Weights of a small GPT-style language model, trained from scratch on English Wikipedia: 12 heads of 32, learned positions.
Each number is 500 + 50 x the weight over its row's rms, rounded and kept within 0 to 999. Layers, rows and columns count from 0. Numbers have three digits each. The size before them is the row's rms in percent of the matrix's.

# layer 4 attention output (transposed), 384x192, rms 0.129, rows 225-287, columns 0-63
118:502456488519500502639498571490587492528545545482486506539500511562551472536562507525537513481547473533414559531552407376543477573502419414457419524443471591526392523361531552567633503413486473
111:571491597496577478482460459549467541520542528404487456572443513485561478515483530565457485550498499447566492460547596432476501460427566537506494502485517507542566489519528536569568455419515445
123:402535551396564530570461457513510517440510594424570574376498427583577512487542480479565543442530434531519471457500521567510532525488552500478402582479534505487499414490460559519578563548574536
125:491561618519452533537446551525473593539448481469507476554521457544540366532459494403523447519461479527584445544469462471462509539495526458626540431513466505506558505474464565528448427451480502
122:494485509526474452522566524507569476529534507602478488572511514579394454534514552370527485495543470491504450491556484516489456537502501525483542484467441446454431490547499561463553522527567537
116:428517568445578480430545559495466587479505538548469517522527382529509513499583512512545551514483422491437461417468498510517516471450422620484444482468570479537480534517526585396583569477469503
112:440522497499426500523473437466565459395465529554478542612410497398431515515473417520591435511580444520520511418449500487545450528499495525473515484506540530546539495528402531539569517475382561
118:510531525637547532467451381480506533546471547551492505550565587458461497462524444488541567441499472570558546446513424462494554488526443512552484489541425480495476563436447420463551588536535650
123:470480464465495527574480534529433504368437417583548507512403534454491547463402459471417446487504492623454509470466468483571604507491468546537479462559529532532544525510468479449535415498563462
119:438517457558582576497452452522456445491522526515518533404494448418505557499464516617495475545405419552562515492513589505501535455603526521524502375481450560443449620445559495485526494455509456
115:485582480495467483440513512480461481491483503506378508437446462563428492497582467387468559465532537459486469429533510452487561486521518520525491433534475606412536478498398409410605470459472559
123:500486579571593476505529525577522522532511550487616535422384569520478450565480534533460555550426557593467520503512449489469484533455484486528541510500516463540555546422558462512544528476482456
125:471472470369482504494475432567478423475511460461436481447540421562540495453501541519436497470526459581540437427611535507425461523500459545540511488478613505485508486392502420533511527478452480
115:444581468456476487497524551479460465457538511542564429483547540539443404515524573467467581523502446454570479513468474479554478541529457571482522584522520520455445636515578527519528504443423500
115:489578454428409654541490489589441526513519525496442477520496472550486547499414405538534463455508477436557488461455558453457484518523514538315555485579567573579546505489520464492449461517506430
119:565553471564563504403500518413497499541574580477628496474503515485450489524484427550517504508521434421475467419420588488425534563608496372475509569489398417458527531455463486510500484520502441
120:376535504438511505531572490516504460469464448454499502518526452503448536383460522446505497515578433479506376573551543526437518500522484489518469617483522572544552515570450421427425532460466542
113:453502543543423525499530559564522445552488536404492390477530622437510501370543573483458496437506449466531488425450587437528446469514468483493434533549438485490498558572444490479533552474494480
113:435510427485479435467430425463496496474541517505481482477420588474485493576481559452429431588503464571410461515447504533487515494533511491467516535529528574547461541504464497441457558585308414
116:492429554511461484432610460397546499572470538392452448618570497453529593523527420465488460515438465522616514553489403436474504585473521471444558572532523527447434511467504508536558528487530529
120:374599459497497521564613537512550424550495523536541545514426463584418485568523523518523489479495608456521479470420472525526480530471406459408481436404495477471469453504496487563504494534478514
123:482552505458501475541490439594540527506467483449492484508453519496587420573552455491489552556570504487479529466500471430428519502450545517529497498568527493506527532461515448452396537531556396
119:480456485471526554526519504513513447505469464482492530555617523492430458469505386489416411473578494481520408483450516582495398516457481398491504465472578413519464474528430587468453424476511471
123:533445474490474527463553483517462492529574538591519511493535433456488467565511525531406478409542473487398499436483619586536571578518624505473492510432529527522489525459499459537484495554442555
118:494465549536461591456500487554502541444518445541598515485579509460438412472561435471510395537533526486508425581513522605489573541479473575492450459577478567452528521465413472485510422450459540
115:511439501469416458534499499410535487462470548489433500467453548436547516516562465465416531379421496483500473491466496603458479500549520487630464550512528482530496467503546448460441393506588488
125:508505462516580490551541535402561448453414472467530500490567608461519573504555513405498472587476605443604485510545432485382498489495516547520547502500467405457519464428439550511529508537480564
119:606520581572417582499488508449457540517547543527498482419410471569474498421448466499603428523453496441468590558474449562633548464563529566495509520438578538445553435567519478452474344563462527
116:483504520574503432570542556535489575416535509438475466477519537571505496456514454508466510439508432477541467413409445469501547426535595509485474523604497544500493435517486549440531531559482418
114:529611599547475554451447584519577458539472482446463517591485520507488480505491491550448472518466478549662455519498496441429484478442522541498533531508537446481574513528493490489554399511468516
110:441563456476487506508490473492569551499490533480390433469489545509598473446510487428425434469430458465510548520547508507571595548420463476549473460440550472605498541449538573570464444558389439
094:478512482535584429591482535508599528464549511522420426543403518456574458514480507532482514504508592515549544535432425512512502442513460468464422573458529516546494424525518432518441465515439471
099:499579632470515500525598468504464440593396511461478560545437439481417507514508544445453471468423516517466442516542503582524497470527524395365467502497505441490511509502499514593460544463501500
106:396503497477450489556482508421566435498480478527588581461564476516476564477476506557455513542592559445541478562480478493536437503451462600453634474535500523482471575511577423534437425487534526
106:520480501462525519525495487451530443468463485487577511552488515434539463547423446465490450473498572520430417466467511439594462521550520607495577546430581498413529529447461441514402542602464543
106:560508412515459557549497622522437441491641508451525436514473527520432445483570561494539489488462500603507540558504545436541549470546492488505470559459445542437494571464492536377515472439474455
095:565441520474458546472418453529571593520557553441560572446491485594592365490524461595478566501515485514484644469434489550538496595402429436467502497496507483593574495511432567472517408509512472
110:482639430503568493548600448487469407564484457540431394474482469444591501530508554512519572478475565544468500441473491436407498509540450530446561537459574503453526482556467449449587453520479527
108:542493473532499471582517553477493480451591474425518453464449499473494482531484475704528434559574475528506637451510527453477438509505493578510431482520456543564536458585486498493526495470393372
100:546515564449429532496480496421428489463500474473520473478552582554444583487485531486456437458516514505557489540563431505498370533538522483453518484507403501529518430437516510443553367524519496
106:474434431572354412421483508465476541482620496498504535474512534460489520528539574457506487450552540513571520495499416501430441506514467498579488531600490468497501404521592501485496577509483505
106:523483470530501399421460485484459462494451581554521503622426460471622473433483392468513442545528491511462580593582465521544440471517394423512456454525477523495564486498396485467435518529570531
104:503405392584385539550413519532507475555591439552441415482582553493536500532456480559472498496488449556490374481446499611501487555581541483492513433480494467505470491557522524477449506502529451
100:557504498545469506540470511519437514599404506474594495461539405432548569425564568481413429493426489499582556516571480603519505514459517509534563478519475441476576470437541503434501508529501542
108:470526449490510551554519455510437545471428498461524456556459498461479503420511445625423517506513477515615461453494506432496543501567366575494473463434473488485491502467529483500521459460536529
103:466444483497509517409494443595568570455501516591494536527478539521357483482460534519396421525583566467422485526544492533464448483503529470506594511527485518589578504471520486398447504518491412
097:537571487585546448461470488417500515541571534505563588540505450487560504480451517522473500510480408439464383509543508374563440449455578501445491575639451557479558549524520513493454498540431507
104:426538487494506596486496547463528497493487539396532571548551462469492500411400556432471500524613586501529542505500454608497569514480583572467509463374477589419513495492491515482497468510577473
102:576625489533539485559471531429472504565524391508562539589526438550506364439509514388497472571515501466481479541434502531527550483435592463532524474444449436351440468516426481563474506524436510
106:416500511471428545483529526510595526522538525489465404495547504506511573511479437479441478519473557446560476483493490546474556616509587526503456500447475532387500513437463563506409402507567487
094:516501448517484451482434467426489447478565435540462500503425556501506461480527482512554585487535537451493565536497584385498462405441544476508615555513474529476514506493474448540515489527522494
105:622428506552590536504495466516443395541495522544462482535471504488551546535464512532460446454478471416538598545468543497537485403500476420496395474437508484497522455506484522522468511452521535
098:591596488436440503464510497439554534488439513417521605507500505453464455516533496524463492555524524517486424489497484519453437598464517513545537498472428458541530554406529575456489474391467493
104:504454549415569508465551415538462462533511366491451457535502491398453523527529549548458484495562575567503427564388531628544469527433532571581587557537559531509550588541509531410522470438497518
110:496492532396426491485471486454570506500459504508487551523482451412389576531457478494399441527492528462456547511495536513517464554428491390492570469504487491377488561489437483408482591419510581
104:420507554452500480554556516478494532512432509566495579473541599443530460480426446510505590465482588448527489499529483429490466509450473495605552418525533531524499564463514515600438536450400531
111:525527469444446530450476544525450542508512607435516513484456526482574479489563512532499541563493486478508559582552569503442471462419546445537543504499562452440463500455475535489565550619514496
106:492459484494549479515493596515473496426516582568577555459458551508557535483441469583447527515437546489518477554490554506439489555536548468467462552433449557556403421437497507556540460484594532
109:395502470525492487517590452523556367539477437482451471443525454590486379509467476520472577436504500410455494452388471433460556509563458446342468495557507465390470508445546439556456418524568441
097:492427463517498392464550564525553503470502494404531556560479464664497478529553504532456488536490581509517457465546557532401485522463439449439599513556537517537547431528457486489463530510630470
120:505561489510478505534569419624535440463424484458431557534534511460542576471536610470494580572486500517481572504562469501498443545499523511470508479448534563523480506610534555484521439492504399
113:419469482486480598570521448389480561485431523506533509600450473433560513520489459420480511454532486545491499460377499413434524465524606573532589509489464416463518488511431534571563596505461521
107:477470512384495526630454487445507529570635600472508450566464526527548457543475497442462453536510536507413478518506529446573439529480457528552394496465493537551451496500530502549474527517418487
# layer 4 attention value, 384x192, rms 0.15, rows 226-287, columns 0-63
106:381581403519509505595476568449576499524453472511456503572421556483452522525515411502595496544487480443507565611500626558530508449489553517434525479565483487482460505508486557505461536487506513
113:569444486452544545516562497430549495569426535471473512529473515547443475538468463600479551519470536492451534489497518535427499434497440515513516515479514566509503585601435456507496471474484518
111:494508513608495532468501449569476426414611460572550502477435526456453611517537436609479491564445493473429563412476537496385487428601519530457489543504541478466436517482540467485573615541494538
114:536532573563607622521504441445446511484566454444490522481517423431461572468540503483515552482537448520516544481501518452508440501541482540547530541534523559472604581451451377506430486472485393
117:514449540579476522522487475428538432569428552503516489498511588519465494440483544597534526386557515344487506562481500543460482501503514542492524540522480574433521467537514541595467514544492491
102:500400503564581487538503563523458548465515495484506514416534489538478463474470603486437506563585561551511539496578550426453469451545500498539545527462470448472636435506432478528517451439590578
111:459582527492392465580469578452486540504462534492532530398499424507598588518486540447440437468445485371492521522484502521469463554597536563456465534513447515462582465523540533539533481548494474
107:509467517542485503368533466482523445508546454505496475450535584459473517592553583515560549486422563424498455505481495430411438508537605469458443443523436447498413402490458499478502510556527538
106:496543473498377464520589453532485492479529578567511474624516481471531447445566475462497537514572499489521481480527393514478486423480543430465495535524539498510474448441546524599466473547461548
102:545499516476508527514523495516540551503481528547644500424524447492555539506479458640528511506512530546487478434433553454571487507502491511552470579490437512486515467503558490515419508443530425
112:453614399503519555462457494507568501439520477418440333536526538551438506526577488376558394561491500457538478483407497398507462443557486457428456553520464500444494488516521341435520424399412540
114:581473512500554499487480456507518462487470534529520531573492582409466458484383485501537505514491473498556536469472492491446429549432530489514488540484422517482485513571463551502486570476557514
112:441440490533516405527533425523531447538458492530522553526459546507490524489409512532560467482447461549471575419516414526533452489495557424535472366491458494493498441470471457534467429420412455
109:476497557576591406446581496399497536523526495548509455477559552506545405474486535561627601555474560487569457403557502428481463458622472491574539500487493469443509479521511485465456486526471593
108:495475581471494476511571449484537493468497492505349414514448649526468541475431451490493481485549463537481481461484496568546474446482445527466484477545443478438492444422533530418452506383501528
106:523493513437513580493545489498490615499510560490446497534458471486561475543567521555503468519429486507491552485544504448493452483440506515501481423663527491430410585498483450513450471553524479
106:515555468561429553485506447404423471502459453525480531519455565552478484583447459497541509569463421516403423556509487478510562527380550494523479465468608489496537543460612517518507472484467568
107:570479539506455608487488509573506413503508490505558434563565530521453510428453489556522562446401554464601530506447519414567508465435481401423486550548495488514599521548484574486496433490613523
110:431425478490568462505404532584446475420529583573542575462509569543414516529537568451476530558386467469469480530489515564513495423561464505449424488540516491463502529526544586450458488489523483
106:544433457530501500506580505532546449452453564443422535437495477516543472395474496498547402454478470503497456446518583570448472444360521510547487525597480539575525614501543560459390560474488544
110:495557416477495546429473471540400483509556445493482590495544521528466548518556535482511487492473474535544504484545469490540483492544431454468552464513497464460500465522514615529513460458532554
108:512537570501514485520442474503470471396544452529434471463442559477561495534470517589555509547583520568545486474543409419532562535484571554433486517529440446527513535534475500563436453521480555
109:482495469528440523551518452528479458484467554468518544391584538475467446434413489532542487566549509484578488485513435394472550501339373443493552505516466527540471437560461576575556438493498481
105:522493485550521451463544517499457519509527434369509495488453575448591473420447540479576493471561451420486563447444513471547477419478489463587534518457532448464487448496502541529403515486454515
110:531528509574635480565465490526529540534442510539537500484554441580412538456488495560545479571526545521513535483541442539520595474443503469352491491479487602570477537500615489523502543387395458
116:510463483501445576473486472541427464507581603460470494531489532509473502499532467615557569435444393503413494475519495529616530552503535542572471435493548495499490528580556394475582434467535460
100:481433463470555390523560405516533498446473386562577476486587515504576454528466498506461530494517465432494450492520478547459407442510535522516579536525465491604468450421418477569455621524457511
105:499511504428507437449490471528525525451473456507484473558433508579512419534523577588610494476452542540471569512578541520538482524610437551539539590477551501517493566510469420520463412509490584
101:438533506498531522483599454465469518468507580612548516465474487465461573520547506510512526548580479421384524458440490420461529490476417534543506449462543509439457546456468529490446541345559471
104:581490546497414580514546584512429418570583433375488493456428508499357523486404501514549537561490460451465529471505507506548422532512550490524580565551524541484547439455476556497470525475567545
086:484448521482496539485547419504450461545449476484493551492628416514500603430511553489478601469573495507556447490615533540586573493511535453566538487505448561477449491491561564464533509601553520
103:492497438459450470484461538421456619478577466492470454468514453504507502483454526534539593562461464565569461561593467453387537500488419550536499531484485443506493454600493504510494466504460524
101:538541515595584413476533518534498511437538604479498453485483592475513480503540465437543479498470413552445505451512460598443501494439586503496431476519528525526572408473514503459502459492545538
106:483509485549412535515478499541494464496476517465504511501417513490506523529648497551523526503467533530515533524440425554352467461470536382568381451495433470506493469523539584529560432463463503
111:471492673439576462530443435508489503513471523590408569492560428417582528557463455553420534511475567434498389525529461577528518552475497479451537524508543495505439476509450440573497568591528551
093:419570460473530462539539552460439514475524400534438498476502474492568521429587540531509446408420477424502440447519550544483472445594412513553596499493471503478442504427437497502437535485522473
113:520475463487509555461498520548511621514490572515536643535537516483478524512518512500480414503591455466561507516519574581526529478526470462532452493508413469508541510475490591524462594534492408
106:525506508474470527458511468550479544514460528595513552573538521453445492436539527377538572493433397408522480446502494468506530489498495497461597503511587430469454526489444573532533409502539614
093:489494462527634459445510497541481574517538539508352496500461508474592518530455503514533529440449495468527514565460551507491551508454518485454463429502435462520511448514476518510510621583505560
100:550521527531525586593510452527520478472531428501531538473520501486460473466429462471558478454440516443570551580534595514553589504516490475444475543446484562510521583481505469482429444547558514
109:489508520494484594466557458511556514555531468456467509404526448503481515540400424553443564523515517458481440432518444497523528443459512555472435473491510478401577517449560572576486538524513435
095:537459475490502553553486464540427470409477559504463485494417506473452549527623568430549464440480525418526560480446510507453476476433409495400478438519499480496540450460447488423512487550507594
104:464489515474531544515553489500473545485487561484442506471479516440529526537474544459517566510546518464434494427555466405442505476572565501438454500488565550504472472526456492514533571488413478
103:504565554485592476401597517493552421506486533552465597536526559504562478448534511497625403518436533498484574520399490526451529424450524466557560482559531553574457550535449492585508614546501513
098:516516502577485579522522461574523400522538494449495482430584518444596536542501546536545518498516476474448487542486575421619526556528488486397477459484510579443466539475527461568448452469574590
099:491430468508520493394558489531460545407459565553457348486581487464526515514564490494537503491523606461555582477578481595514439576455464524533405492444505441519464418523483465534594482481519539
104:496541422494466462518465513515528588570524454527494479462517493451523484548535479555547514533488517434505422477531522429492545459413463396468448560582499510568353493439447414605435490544407596
095:382423518437411497525502518511496457491552524497443462526421515485454559514466504629512538510488483507555449420549472537457538522508507494544453517460421651581529493516451505431483466422532510
095:565501497539578497534633420550469533530522557482494500529506573516479471523527643541520467443602529610506485498505476462569447457496431421513545606536451535592532470623429370539522521431471489
090:449510501472466442582439505593488470521468585556500429487532401525589546515513482522494473546548488501408489486491491543540485484445519612539397442502534421529509464457579464457467469530557491
104:405477504456471453438527481544512576460421530584518520461567431587505421525544457471528582565468493532570522478513413551533499521475608478401565479636475514509631528564439556508495474510477445
094:441496457551525516516456493549511518478511485547485435446448560517482524423502507440435495406536434427482471585527441460500483465573518476526409495428479519473448458611446423583487454457568588
101:467498512498503429502491496486579542495491539494542467468546534519522448481548476430484485486463452530448551473437420440463610555626444504431410497355415450505435411528539512560467489491494454
108:543443500544562465472461525606424452544474579425575454537475511602616487586517581553478439484484512452476525411442388531561524462539504525461438519481516475508493515466482454577501426643518475
112:565418461468546496463536533498464482547572414515468468541431499455426488467467553549482432540527412573472528541473578549468510456593543506528470523537481487443465409506596538451501427485535537
096:512477490437521559581463526619529513533495466550425442527461494460487408495500480507457458544473562483487450551515484497507518503523369568445469516537466519467503497568506495518571443505598572
106:562591503496542581561548472499435586667536468491515576527529464542432473434475521502478482490546417468518551507607415575604529402456419474556511438514528546449561565464513445480527536535564486
110:531604548411482552520430523460532500385498537524482585461433526484558556543518514458469427493571481596545473479558496480444486483467575485600443451513533427591442469483554599489499528534408465
099:479484510474429514558477451506457535528658396454502500531520485422508534462459515463540491484466406453576515433502479482623441497563477594533520454531397479436480496482562557506479504439474513
107:498507458443626481465499574473562521472523446600587447413458465516447443470534520554498486582552423491514425480458553445442457514518402476617529474572505534481521547406440533560484513583404598
108:510493487548420444461540489551423450513517455500415473543474453547458506549495501622462468523542480459463612496641500608529475496547566400502402471498527439463524492551560506407436490453522554
106:575518555572535466398601491465480487494479472420508556459540523471452496482467486577485497574380468512522543489520490494478555446575505504490556561527423428483592505494512523544497466501572489
# layer 4 attention query, 384x192, rms 0.185, rows 256-300, columns 0-63
106:470488519492540510452531515509517416485466537393476550515490510517491506527470561446551515424488571509390509481518507469487450534473518398539581459472558541500605487460414462535449494496483478
106:577520474496490406530538529479442482508417470493558436484484535450490499502494499460440570402460537350495527499501454483437597590488504387531526508598483430487509561525514536501401456524527420
109:488508410506463490407381498510512453491529453582477481415445459526530525491449470542501529458515584497433458500422470446401578454530550573529495566511549531501492553471488491493458508473413516
103:481460553537474526489484499511439460517551472538527577481403527526459575505493505507602403462557476580552529509582531585579546562535508481458421475584530522464514550444497499531483485493462512
105:517523470550508482590527441449424436482529418541543486440466505469480484471497628451571520536500448560576539526536536592457514500456537475503521551573499413531481467538461459478517578497496510
104:525529511449493467443461503488404520527527489496555563387537441524430463549411596497460513485535479524543529496507517538542584540479499577550394494494529564494533491522514502395500367570422596
108:523513445567547486561490527437601425478499618499543566545468431460578362462536483459527522545520513541498478626418340510540480521473535516431546517568609520512438557515500532496496415489434451
101:451495427490476492473461452564529518475469565504500569552509482594482413482374430518508421484508417581520472455450540521534458514544509459595485530633468521458441606501516420504490466579576413
107:531532503602482540386501463549541553506409527454552482536452552540442493532530496579413479526548519459568459495445535526559443520451479519536436436501603498581591584576396588481513433461519488
104:525530445539419469568522447461484467469494475533469499439507503510486541347501409479539445628486400534545514553422496575510441547460562419490442564552534468561464450472469521599468540485443524
105:562460533508626454518396529531433481586452481514470415422517454512450539457443469404531477488529532421473589412518379548444509468521523520565522476510553540536509541474602527437443473508529543
104:489498500520540379532458456535497480496483542473483481553469507541450409480575537476518505482511404517435573530592462498542491589488384508467419509511498435440434505556514471520503539477517529
106:484543518530463475526554483442415506502491487499532447570540451506573475497498560548470425470471558447555612449493485500494446467501482524474563518513543426540589533442483469485508395434483543
104:470494488594445512511432508538495481522534571396538425628480446481475505471481434519551551535435535516518474586523565476440472487509532490495505440457553563488559462537460465516436452482456482
103:486483511424463498583481472524506544536494534622506519451412602465530517546466484500520526561532585467423462444552457509496478471527499547494515480475480458495505434501480469450473457537452467
100:578479494493451485496424494521482521450543568540476586564485536400513506499479524386541429506483584486598451463482509555465531520471518523443527474532487485451539407557401460449493414485485498
109:496529438488508474511455565495496504540545545503489491472611502577391490465453471570494573545496411461576544496499537483459562527666446471432446485467543477489585513530449494463494501580529609
108:531430479497557546524460508500527473564538502515502453505553486484518444418524501530493486576473444527501521429558554491436510466514564548491414501507511462467517535481460440566330502603501510
104:431468487460454561515502509428551519448449442548464436547470574521514530516528480543439496496490408582435516415532443428496545540526593579491469429564482535401429521518528528438547394511508509
106:470513404523453465421496430456492543417533538606504470538534411546565462552471480564572535559500521438469519492527422573446582422553526410465526422485612598479477511497475524527567494508574450
102:584498536518550458528478535495489452434568445486490555606442548570526552496481484463558487493563564502446469500461505417579453498536463408471422524558457503495497535488476475554418426533468508
102:505536458488555452521568438549464480572440553475507449434486522552576533490559527459528467493519619520474556466418479524562458518457468500531455515604545492488423492557473486548481560587520425
104:523463512402547433417576458531489451451456597400619452458510405583448487534587452511533436545502462545514509462435505476459549471526488497467592499425421583502488517446457453583636477494507469
105:537518451458445475534520538532498506506467445437489508548566542416454475535550419527516523540474527442477581453441502486467579458540482517470504493490582510426506486485414529484532447547537446
103:410576533473579505486525696470506452511525540461559514524471525487520574462559465453567550542514458539563365547505515448480388548516500516529541463547499488459483504545492513538447512558456534
106:452460507561608543447498421621467534512503504478462488580504605402464506509481612452505471486568498384476542475404507458536533510582481533560488522560421561546524480431428527476503503461542498
111:466508547416509475548527448496438548505536598517558611465489484492490549495453555468476440536458454491472597444478543525515484553541465535600387492501509529596530549437476481543540532457379517
112:505456567375567504577512490477515566466496575469478470443481537577483558462517461532477512508616592406529514395569541406499514538523578598488540521451547528471475487512513492552494487546471387
108:552425444432517553518535537509550423497485512506509487519403421463483605543589492590566447526450479477437463575464607566508541469468477513575478456474510487499494507429576580358453552472576509
110:536535532441461489482485440549485530569539521534519513557442521549432505487528477380486493497400485562469473502539478566502520531414495451394500531541531524547539521562505479445513537518481478
111:636541473478520424564460468480559465479529430601529528597515494533465564491444502507491514482443447578510479545536533512502505498474540495540490469515469552513483499486546529563461556496412477
103:508468463419490497541483449473521501544411455509512518493469472494632560540463430446491449515487431520487460503477524601653523476539505515531549500445490405387518532458560510409408558493529506
096:370542472374472445445635541496509480554441535537498463532617477551532531441477441424538468411450450520497426551450490484496472476515429534541570477518490572528516529461389530450407507541510444
094:492614511464481445373549522579468538557486517487462423458362481484560404412471563526523515499545485502444461568510505494544569565560556403438455627497516458465452588547430518528465491590488536
096:468477431547587375461418605460515488497591457513601494450525554477507516484569466562540539520505456414454514569519457557519432590518519515485431493550506492507510496537522564490430454648461466
092:577496508471482540546578506451465556480600497552513537548564486456549540517508551481569479520530421426466537490536607556555437507470590489463582526471476554510581408580459531498517460515460470
092:461511485476572513398512494581493527536478617467560442520522506559570545500423462434465429521503461500456511476497483526455401435536485510475529542478645500525456540448545571447527513517584441
094:529527484480451534512486444448480508495546518504504625533511447521530488463516506529422451538450491457473496484557487516507516513471507498435494520540491523443590407511584506559447541547552469
096:530493526482478532535609528423506590507494583474444474549500440504502585592511494567568463452455547406452507493448588524518461564485360530475542384435605471543534535413486518487507477467463458
090:559576519480532590492490561438525489548495376479449445487423497430548522544636537414495560482529480530565452526492453425467517424562547438438475398556498499522426511503581511563403568462436474
102:480419523539568511495549489405515473504594524457489586536548498454547503472540452403480489525535481340394505568525436427484489474546487587488512467466589465506419547503523478526389539512528528
084:577599424473528511473508447449498453583451552516513472561488485377480506499400463554459461574560468430531388542458484656485501436557460608488431469550542582563518503457537409458429395457447504
103:402543535495552433482509500497525471491413543462475405490594495507519548569500444516467539473538455602503519544482484473503626481554529547482405535490544473526503538425521561558508570546507549
093:533460467512499522518491473476547507430496467498524549521478503499521497529448534532447480487436533469455483562441569579550488524526494481435557402440443540414462434406422447486580513500473557
091:585504423558501422533411495596567471486511421459476421466556494459557554446561571494470540379510495538425478509520369409566480567525554500518421450467539441532515612486534474495538528478442472
# layer 4 attention key, 384x192, rms 0.177, rows 256-299, columns 0-63
111:428505448461480566584513444504553487480594603515527534576515575496462501442470526507503514389525493436520476673585482440469518563511515457594459506420454501469477466542524556551478464373550441
104:585493534577575505465558505507387459481588446500499575426596513473475517519593528438511526456449468424500558666473439511495524549517522492503501447513505532439556426438455578443448494471502368
109:541515514496512451527592566556477538573526405500446441555530468560389476408414510517531570554505456514504498504482534481411499558475507562464533466493488485505472488499437479565610418494484466
103:471465577418519432504454515570413488483460493436556549487528469476510447548459511509464471493363513541560558458530509485527489530510492455483457450466475473501483542617652546490479466465515427
109:576493530386515516425551490516496456532448436572523450463491518472525586466499484445508550543560398495482507488572376543544530479541433522531495523461516539439473444499484511574555477425428522
099:473471446452544524481637566452528542500507492516577509593540541539548553571540481538436493486439521505426484486504399515622504508492478435568495533513434511573507399558539464430515399553471469
112:541476496499483547539521536449488500506562511590530486491499535504424488423525437537570422528409587480529443417500504488542503518613553495443479565461571564481605556492439539405531483511573490
100:529548507508455460539576417430551603464548500476633598581476589488571483535470467496491506431532489533476448513550596554548410516405406428420582602509469432471647486503580418512521494503522467
105:470524479533459563474505469456447592526588545528478534492452398483553484561463478555507480608493529354500538557555508561500541542492594468565530515424579539521447406523456511506506452566546432
107:552434477566471453481462484409545536560569503554473545507594579488501450504447465517549423549409481505427499613555460450487481460563508540527476504456486505609506457522502524495498477463519505
112:563469444530556416428525437503533417509565455490450445540506534503511516503578417504469574556552605465482442419467491470486478517449446635474564559496494463481454533540609544396642479553549492
110:514584608477422579532503505535445475435579478597500517472410481453490425510552475460471556498441475473429462518565465527522496470463362485486433512470480519506448466458564563387586552473521520
111:506449461477545452472514526580510497542470503488495533539441451357427503529415603539505502544506563481551540474552391509508631404525512493473520516407524517584548514489457385474467469462434446
105:581443470580426545557521489506487451399556423503478637428556462528394489512498452474467518535466519529469534468484489461527479500569497505362603512401509509449456523383480461537360460515548433
110:501528483480526443546499438460547515576585521486474456542452519457468568479451431518507593520480522487490554511453541536502444537451553521579602443457489477544506392516458439503469430576422492
104:412509531453463591491515531451516489512521468419483516548551481503519544475469513423499521517507605515490463472420508484481514501537536537448481425530458492480539536469512519508479466508412469
112:456586538456519558465520539529434489409448523448519487517460538547473453548451446478473489569540431481463532459563520420514566476606571534522525442521414497505520575456538435553545568505465385
106:487631497454515458520479554471544388563521512548522483501469495524468555498526502601519499396580476459467554518417408579417533496516520582428548562492535556457562497526468541480487512492454552
101:427430549540555438538539455473508482576429507535474479454522507450480514501490617362558423493474470514437472469515536505543574561458452591516572453398475440522590529441535573586497545552535501
105:546519488595499486543537507515509367573474507578520521542440556521442469512494478534524478630507573531596465500509542567380510584448503436492574451541539501524499462454546469474484509517585499
109:450437499432490524443549503468528538499554525552491419505531453459561456391464518507543468511457512558500491589422506479549432500504499549523526468495495427479505500470514598499475515350493459
101:509438523542582525421544465427530550485536454564524509458492537469443508483529507507485590494618474483496490477557564510524569471465480524520488514522492527469536568515519474503405479415510607
112:501363453639529507485543543517503497436523500472495557589389538525481498545535479570410494435560413447608530482352557463568509576514535556453449552532527498459552486568509533493524476503587540
109:548545423484431471415448564529497439458487562536471562392526482526541465452462601523460441563581488450516492571495561523492410449506501549472559537493456397448505533456518498445539454513484496
107:523493553543527477568488535443462437539541513504523515474497466524422400430497606495470530545472498473482469521498560437549485477449544575520433480466504510585495529498530450416577485467552514
112:429511487577558541476479485499462466569474457467473448550486510546551451489569501483434511495512513471497587459475447450585552584449512508486588455464441390458475519501510501458518543477501555
109:508497468514460486450463442505461501485557469365395524526397448528533477489495522543449475566484515496591453443482534531527379545469447400455467457527480515577448565595524491482495439595376482
106:422489448446512502505531595518492507517465555497462487542409583523498445490468415492525557421488579508545584480558525407555492555451537533433546505542473528417550477535532573487409456512507522
105:474448397503552640471509550492532490506468466534537529466518496500490529386579421455484489466496529506558514573502497576468441417530494434467540553569536382484487531504555427460521494480503514
104:604496525477537505480473456540463524524548576595454363591569467458473489461482522444531495503460447512497460472459438518484579475525490597484502639510456475475551508555547560503457478587520486
113:549496520509536461409536504390519468499507488586472500529561454469473554467419463528470588581512365512483515531465529557568499534520560519564478572527480530535525536415439533492490557551495534
107:571489446563512524532566502392522470494524437451501557472606527535472526452475499429590530480512460472518436577420402497497493509406525547536466527589583463449504512553507447547544455363449506
091:550542525528505416496484522532520499582531629506473525520489491459537547484452464502457513374349516513515495446454488508500485545553569466499469472459507568532611432482525456432529414547522530
092:447577550391457449472515426517419419486456483557555559516490433524585521540500503567527503483563563487504546527542515481477485396518497466450489538518455488502587493403507383466522525471511478
094:514465520451495518575495531433524454541498524488524505514562442404507476445630470444457462506520522562465556511552509587479522505504477519437568528535541432515495407495464518501485483520486498
095:453493457444545392405527446570509502577510458460414474523460533643559545312488471415486595548426593533454466465490533452534521533489469429524522541561427503546541539510498587543525506547457497
091:505409557471494486458471516504509430491405502539474498604518448494577486579418549471496548467556509512458517486512560485540490538476533470479509496487547513583431574563392456455498466543507429
088:500481432399582441532415506487577547526507556499557510390491468507544449419561507544530455526520484491503540501538480466413579507561450514535501485516446460567429488575483594534472558466520485
095:474462495533484496496542496526486467487458510404562451565448505499486506509483495524546561496452536590505514487448536431513576530505541476483485506453565503493564490522521467431361402512453507
086:543445480503369563579432469464539440516567519524568548488562532498521507482569555502466553474541478516499420511474576477610580530411438557477558475588495477502554490436574622441543557558480435
095:473448505615501421578453524464423568491528465549449505454562596466521361480567457411450509485530463457510535426612533435553521467447568482569532449508498481503460598506523522418515499489542496
089:540511606454506517505443511350542494494480527416454426558539525418556544578467517535466417479473493513454435543485524552448501440576514561512538545518478481624498484499533530473469560410563545
104:482525469564501516559511497513504498440518499374580440550536444508550464526583582518526575392549513485397547428448516456515561531527558455541529427508526506559481452461487576407461457505453500
090:502481534561547579476417507618514569501431529416499541590448423443558476489422534472493455428462526450530449572400531511496502555612489470451483416460484546485536575574402456546452451466579442